From a checkpoint of a small transformer trained on Wikipedia: RMSNorm before each block, a variant of Muon for these matrices.
Each number is 50 + 12 x the weight over its row's rms, rounded and kept within 0 to 99. Layers, rows and columns count from 0. The size before them is the row's rms in percent of the matrix's.

# layer 4 MLP up, 3840x640, rms 0.125, rows 1498-1518, columns 0-79
116:46 43 60 52 47 61 64 33 41 49 61 48 31 43 47 42 39 42 62 36 44 56 48 54 53 48 46 44 57 33 55 60 70 62 66 38 46 61 58 60 55 49 49 57 40 42 44 55 65 33 60 56 51 56 37 67 58 68 59 52 55 55 59 56 51 49 47 47 56 53 39 23 48 78 52 57 68 47 40 52
112:56 67 48 66 67 53 38 49 41 35 55 25 48 66 49 44 30 48 43 57 49 56 56 61 41 44 39 51 42 51 37 38 36 64 61 47 53 63 43 57 54 25 53 58 37 39 45 47 54 49 48 53 46 67 44 55 52 51 56 62 59 35 52 43 44 46 53 69 70 45 42 53 59 56 62 52 61 61 92 68
102:57 54 51 63 29 59 56 46 49 54 63 47 42 44 42 43 46 69 35 56 78 39 50 66 57 46 46 63 52 53 56 61 60 34 63 45 35 59 54 61 63 28 28 41 68 32 31 37 64 45 41 56 57 41 55 60 60 44 52 32 51 40 32 61 49 52 51 48 61 57 43 66 55 33 46 52 44 43 57 43
145:42 58 36 75 26 78 42 48 43 53 50 44 40 50 37 45 17 45 37 33 73 49 58 42 44 47 54 52 37 58 58 40 40 59 53 40 39 53 50 42 35 43 76 38 24 34 43 75 51 45 48 46 64 46 35 46 41 34 55 42 36 38 62 65 56 50 58 69 78 42 48 52 78 46 54 57 31 45 51 37
081:53 55 32 44 59 42 56 59 63 31 45 75 56 45 46 50 59 40 58 44 52 54 64 44 37 57 46 51 52 38 53 50 63 72 64 60 46 39 50 30 49 75 55 46 57 60 48 60 51 60 77 41 54 48 47 53 58 72 54 62 68 39 30 48 40 35 47 63 50 59 52 44 61 46 55 60 70 57 34 28
081:74 34 49 52 60 26 60 36 70 61 35 77 55 51 46 56 48 43 44 40 44 63 64 45 55 54 53 62 82 42 66 44 58 67 58 48 76 49 57 39 50 59 53 61 64 32 48 60 45 54 53 43 55 63 41 55 42 54 55 37 56 58 60 66 49 50 62 46 30 50 33 44 35 44 39 42 36 35 66 44
044:49 59 12 78 59 58 61 31 25 82 57 44 50 51 71 48 49 52 43 48 48 51 53 54 50 47 77 61 42 33 54 49 58 69 47 37 65 43 54 59 45 64 57 45 30 28 47 45 35 28 39 52 55 29 54 55 53 55 31 74 39 42 50 40 36 54 73 49 42 79 35 58 39 41 69 51 52 64 45 73
056:46 38 39 46 51 73 35 67 64 59 60 29 56 40 64 34 49 42 67 39 49 43 63 63 28 53 38 52 48 31 62 51 36 37 40 38 53 60 55 47 78 37 36 69 65 57 74 59 45 49 48 48 51 64 34 56 52 50 62 47 76 36 39 40 44 50 70 58 51 45 46 52 36 53 88 47 38 53 57 70
070:49 32 50 50 36 39 43 40 41 47 65 57 74 28 52 30 55 31 57 83 54 67 48 44 47 44 56 50 25 45 61 27 54 41 61 44 50 45 52 37 63 57 70 62 47 53 37 56 59 36 58 72 68 65 45 59 27 45 52 27 35 39 63 44 51 56 55 53 51 27 68 50 35 60 46 79 26 30 71 54
050:56 47 33 62 59 64 59 55 66 61 62 58 54 42 76 62 57 32 31 44 78 45 49 46 46 40 58 44 56 36 48 57 57 66 50 66 63 45 55 47 49 64 63 51 43 25 48 64 38 49 62 49 66 48 61 55 34 56 49 52 52 59 40 62 44 52 48 34 31 58 47 57 50 54 47 76 46 38 53 67
099:60 56 28 47 37 44 36 55 48 47 52 48 56 48 69 41 35 46 58 51 50 42 56 55 45 55 27 55 38 49 68 68 30 44 41 35 55 39 68 45 38 55 53 47 81 41 46 56 48 32 46 40 47 77 70 58 67 26 55 35 51 55 59 40 48 34 62 47 58 50 59 46 63 50 59 45 27 35 62 40
104:31 48 68 39 58 51 42 55 54 43 67 55 50 61 64 36 51 54 66 54 70 78 43 59 31 52 35 53 49 51 55 47 62 38 58 61 38 34 44 51 57 66 64 61 24 56 42 58 68 33 31 32 38 40 68 54 36 74 42 32 62 67 33 45 36 38 67 49 78 50 38 30 55 62 42 42 54 58 54 44
074:52 36 37 60 52 70 60 26 31 60 59 44 58 55 51 39 33 50 27 48 54 44 60 41 36 64 41 42 49 62 27 44 35 69 56 36 53 49 47 62 49 46 62 37 55 68 45 47 57 41 55 55 45 40 65 77 45 43 49 38 57 34 58 43 42 41 64 57 70 71 60 45 57 47 78 52 35 38 54 57
134:63 42 48 44 50 56 51 50 40 32 44 48 43 49 25 50 66 36 49 58 42 56 43 62 42 28 53 75 61 58 45 52 51 54 43 51 34 55 47 52 56 55 40 53 55 38 55 35 55 41 67 34 55 45 48 34 43 43 56 54 61 55 43 81 58 45 54 69 46 45 48 22 51 53 53 48 43 46 40 42
022:52 44 50 66 48 56 53 56 50 70 46 61 69 47 18 20 51 33 50 28 49 64 45 45 40 48 49 60 63 53 52 42 62 36 57 34 53 52 59 58 41 66 48 50 48 35 49 77 57 75 66 45 46 63 42 46 75 50 49 51 46 46 54 48 42 40 49 53 42 64 60 40 67 66 45 26 49 52 40 43
115:38 40 47 44 53 86 45 53 48 60 52 41 53 18 76 51 70 63 52 56 41 47 41 30 57 64 49 46 62 47 62 45 61 47 36 37 53 58 61 53 38 33 62 47 50 47 44 45 36 53 68 49 39 60 70 43 42 52 41 54 42 44 39 56 46 39 36 46 42 35 47 67 57 42 42 54 57 43 64 29
105:54 68 40 64 71 40 55 41 62 50 43 50 43 41 58 39 49 69 57 27 24 47 43 53 49 68 40 56 61 39 48 56 30 46 41 28 53 55 51 47 57 16 48 68 51 54 43 47 61 56 36 45 68 63 47 48 56 29 70 49 28 61 66 60 47 48 38 64 64 57 53 40 69 71 78 22 46 40 39 58
081:38 46 51 20 50 31 56 34 49 59 50 55 50 55 58 36 39 30 52 38 47 17 63 43 49 54 52 41 76 57 35 46 32 42 48 62 52 39 44 34 73 64 42 62 67 53 47 49 48 41 62 47 61 55 34 52 65 74 39 56 58 41 51 29 39 58 39 57 41 78 51 61 71 24 50 35 56 42 47 36
083:53 41 64 56 50 51 50 47 36 59 20 59 63 45 43 43 44 45 55 55 58 55 50 50 31 27 48 46 41 47 40 55 72 47 55 33 60 47 49 46 50 50 52 54 51 52 36 64 49 48 42 77 42 53 24 70 43 25 55 60 62 53 41 65 66 44 44 42 57 42 38 42 43 52 45 34 43 60 38 39
155:40 35 52 56 58 39 39 42 51 38 63 28 66 42 50 56 45 38 54 58 62 57 48 31 54 39 51 35 36 75 40 65 67 66 32 68 33 47 50 48 47 78 46 58 60 33 64 60 53 39 47 60 38 56 40 71 61 34 35 55 64 33 55 52 47 55 37 39 44 57 46 61 40 57 56 58 52 51 43 40
103:48 33 52 21 50 56 66 61 66 50 53 63 63 65 38 53 69 26 44 73 64 61 60 50 54 57 60 41 48 71 60 24 24 31 57 41 64 43 54 51 43 57 59 84 34 46 31 60 39 59 62 52 45 45 34 74 49 59 43 39 50 42 63 47 73 51 44 40 34 16 51 57 15 36 74 43 29 34 31 34
# layer 4 MLP down (transposed), 3840x640, rms 0.0358, rows 1498-1517, columns 0-79
130:61 59 48 37 50 40 59 65 62 51 71 33 59 48 38 60 67 65 57 42 21 39 67 54 33 68 38 39 72 34 53 45 42 50 56 40 53 45 64 56 32 67 38 66 49 56 50 58 45 58 56 43 42 66 44 61 71 63 37 32 53 45 47 62 90 56 48 56 75 61 51 31 45 77 48 53 54 43 60 43
110:43 54 32 48 50 51 61 27 57 54 21 32 34 75 60 48 59 57 54 63 48 61 37 35 29 55 63 53 63 61 77 47 54 55 15 38 47 44 71 47 38 50 45 55 40 56 61 65 55 54 76 38 46 46 44 51 60 42 30 58 56 67 57 41 46 62 71 62 56 55 46 49 39 55 67 50 65 67 72 59
103:48 53 54 36 38 52 41 55 62 67 49 54 54 50 56 55 57 51 44 67 23 61 53 76 45 30 54 66 62 48 32 64 65 44 55 24 60 51 61 50 31 53 32 40 56 55 70 63 72 42 63 60 33 53 49 51 34 38 42 34 65 46 27 64 56 14 55 47 30 39 41 65 46 33 50 61 42 58 39 59
150:50 57 35 71 43 59 39 38 34 73 28 39 48 44 61 53 88 59 40 52 80 32 33 68 56 35 45 64 49 37 69 21 50 39 47 43 47 52 39 49 48 37 68 63 50 44 33 60 64 44 42 36 39 52 31 49 53 53 33 36 60 64 42 58 54 48 35 34 56 45 45 49 59 50 46 50 46 57 52 59
077:31 44 57 46 70 63 44 49 42 26 59 36 62 57 57 50 67 36 62 40 23 54 59 44 62 43 48 38 45 43 61 50 48 39 45 54 55 39 75 60 63 55 60 17 53 47 45 54 32 66 55 52 37 40 37 54 45 49 06 71 25 57 42 48 57 24 29 55 38 41 40 51 64 32 74 39 29 58 48 41
079:54 43 77 28 67 37 64 38 48 39 52 53 49 76 44 52 59 36 53 61 21 56 26 58 48 66 26 56 57 40 64 53 32 51 44 45 54 47 59 67 64 51 55 42 61 54 52 37 52 40 53 55 33 80 58 40 46 40 66 40 49 54 73 65 33 35 57 56 45 52 45 47 49 40 47 72 48 29 45 40
042:58 51 46 45 68 53 51 28 34 71 64 40 70 73 48 39 35 54 57 50 39 74 40 49 49 61 27 57 32 46 28 41 67 61 37 49 44 64 32 60 50 57 41 52 55 65 52 55 52 50 06 77 47 45 69 56 49 54 40 53 43 40 44 51 56 66 61 49 69 78 47 47 56 58 33 35 30 25 48 39
055:62 32 39 62 49 63 65 36 68 52 53 19 39 58 78 50 60 40 59 33 40 69 50 48 45 59 34 55 61 29 44 51 45 59 58 23 44 44 57 61 74 31 42 54 50 45 42 47 51 74 49 38 51 56 42 43 56 53 55 49 54 21 45 40 48 55 44 54 56 45 40 70 41 60 55 52 38 37 49 59
066:32 44 67 48 47 49 45 58 61 31 76 82 69 49 45 47 50 63 65 47 42 34 46 43 46 67 59 59 35 67 48 29 62 38 55 45 53 26 40 53 47 47 44 47 51 43 49 48 45 76 74 52 59 63 53 49 64 42 48 59 57 46 59 39 43 44 43 51 70 65 53 53 37 51 39 50 43 33 38 50
054:45 45 56 46 53 58 56 41 53 37 60 59 53 49 54 59 41 53 58 42 48 50 66 50 54 44 54 55 45 22 46 35 52 64 30 63 54 59 34 54 47 59 53 85 48 78 58 50 47 67 40 50 47 47 50 47 55 55 58 61 56 27 81 55 66 47 55 59 53 37 56 57 44 28 58 49 70 46 52 50
095:55 37 39 72 60 54 47 67 43 27 43 43 23 54 55 49 58 56 37 57 28 40 48 43 48 60 47 64 43 60 58 52 69 64 48 43 65 52 55 42 37 58 79 34 45 35 57 55 27 53 48 82 52 52 42 29 42 61 41 52 70 77 33 49 49 61 44 47 42 48 59 44 46 56 56 42 49 44 57 55
107:59 41 47 28 41 48 51 42 53 58 54 62 51 34 30 45 63 51 51 59 45 59 48 77 30 51 76 30 47 41 75 45 63 58 58 35 56 43 46 68 56 30 61 38 52 59 39 65 46 41 57 61 53 76 60 61 41 36 58 50 61 73 57 33 39 59 73 48 39 58 44 33 45 55 49 35 71 43 50 44
073:47 24 35 66 50 63 35 27 54 54 51 46 62 45 44 48 45 55 50 24 76 61 49 59 68 63 52 55 53 63 51 51 60 43 57 35 47 40 65 40 55 49 39 48 70 48 46 25 44 65 35 56 49 50 57 56 30 35 39 65 62 54 53 44 58 54 36 42 69 59 58 64 51 47 40 39 49 53 53 55
125:66 67 34 43 62 46 40 54 44 72 45 51 48 50 52 52 73 53 54 59 34 32 46 70 51 47 62 40 54 41 56 35 56 38 41 42 47 52 64 31 40 45 47 43 27 46 55 27 67 51 66 59 48 49 60 30 53 47 40 43 42 57 48 45 61 28 47 40 37 55 70 57 52 47 47 61 63 39 51 46
021:43 84 45 39 39 50 39 43 48 59 60 62 53 58 56 37 35 52 62 28 46 49 68 49 62 35 28 52 66 50 37 26 50 54 49 48 46 54 31 42 53 51 35 55 19 24 49 12 56 50 56 54 45 46 49 46 64 43 29 49 31 46 64 29 46 38 75 50 47 49 38 61 51 50 55 61 47 31 63 32
115:78 57 51 51 43 56 62 31 50 65 59 65 32 53 44 51 39 76 50 31 50 49 28 36 46 49 46 35 79 71 60 52 37 39 77 50 56 52 52 53 53 39 44 56 45 57 29 68 64 33 46 21 50 37 46 24 43 45 61 56 40 44 55 63 70 74 55 54 50 60 30 80 39 58 30 69 27 51 44 26
103:59 55 57 57 48 57 35 52 38 50 51 41 34 61 58 35 39 47 53 16 55 40 48 37 43 47 43 46 61 60 50 59 34 37 44 46 45 39 55 48 48 16 51 68 45 68 40 69 55 52 49 38 41 35 33 42 72 48 60 45 58 58 70 62 56 56 47 60 37 66 72 76 71 51 65 23 35 74 44 77
075:51 38 59 40 34 55 60 45 47 65 62 63 41 60 46 43 53 48 29 54 50 41 54 47 36 43 62 54 65 60 40 59 43 55 62 54 66 33 78 47 70 44 52 46 37 57 43 55 56 47 61 45 66 53 44 52 54 40 53 45 30 60 74 52 55 53 65 52 51 59 50 53 74 45 67 57 69 61 52 64
087:62 49 58 60 49 27 45 50 59 61 52 51 70 50 27 59 51 42 61 52 58 50 33 68 63 78 43 43 48 44 81 36 60 42 47 54 70 35 43 47 54 41 49 38 29 31 51 64 63 74 49 18 52 43 37 29 57 59 50 51 37 58 44 46 64 67 53 49 57 45 62 53 44 32 56 30 45 45 54 47
145:60 47 53 40 39 53 49 46 62 42 43 33 34 45 46 44 56 63 52 45 45 44 51 30 58 70 28 60 44 37 47 24 20 39 43 28 53 63 26 65 48 33 49 50 42 51 43 46 32 30 42 43 42 52 62 42 35 21 52 60 34 54 36 37 58 20 57 36 58 35 56 38 44 59 55 34 45 54 61 40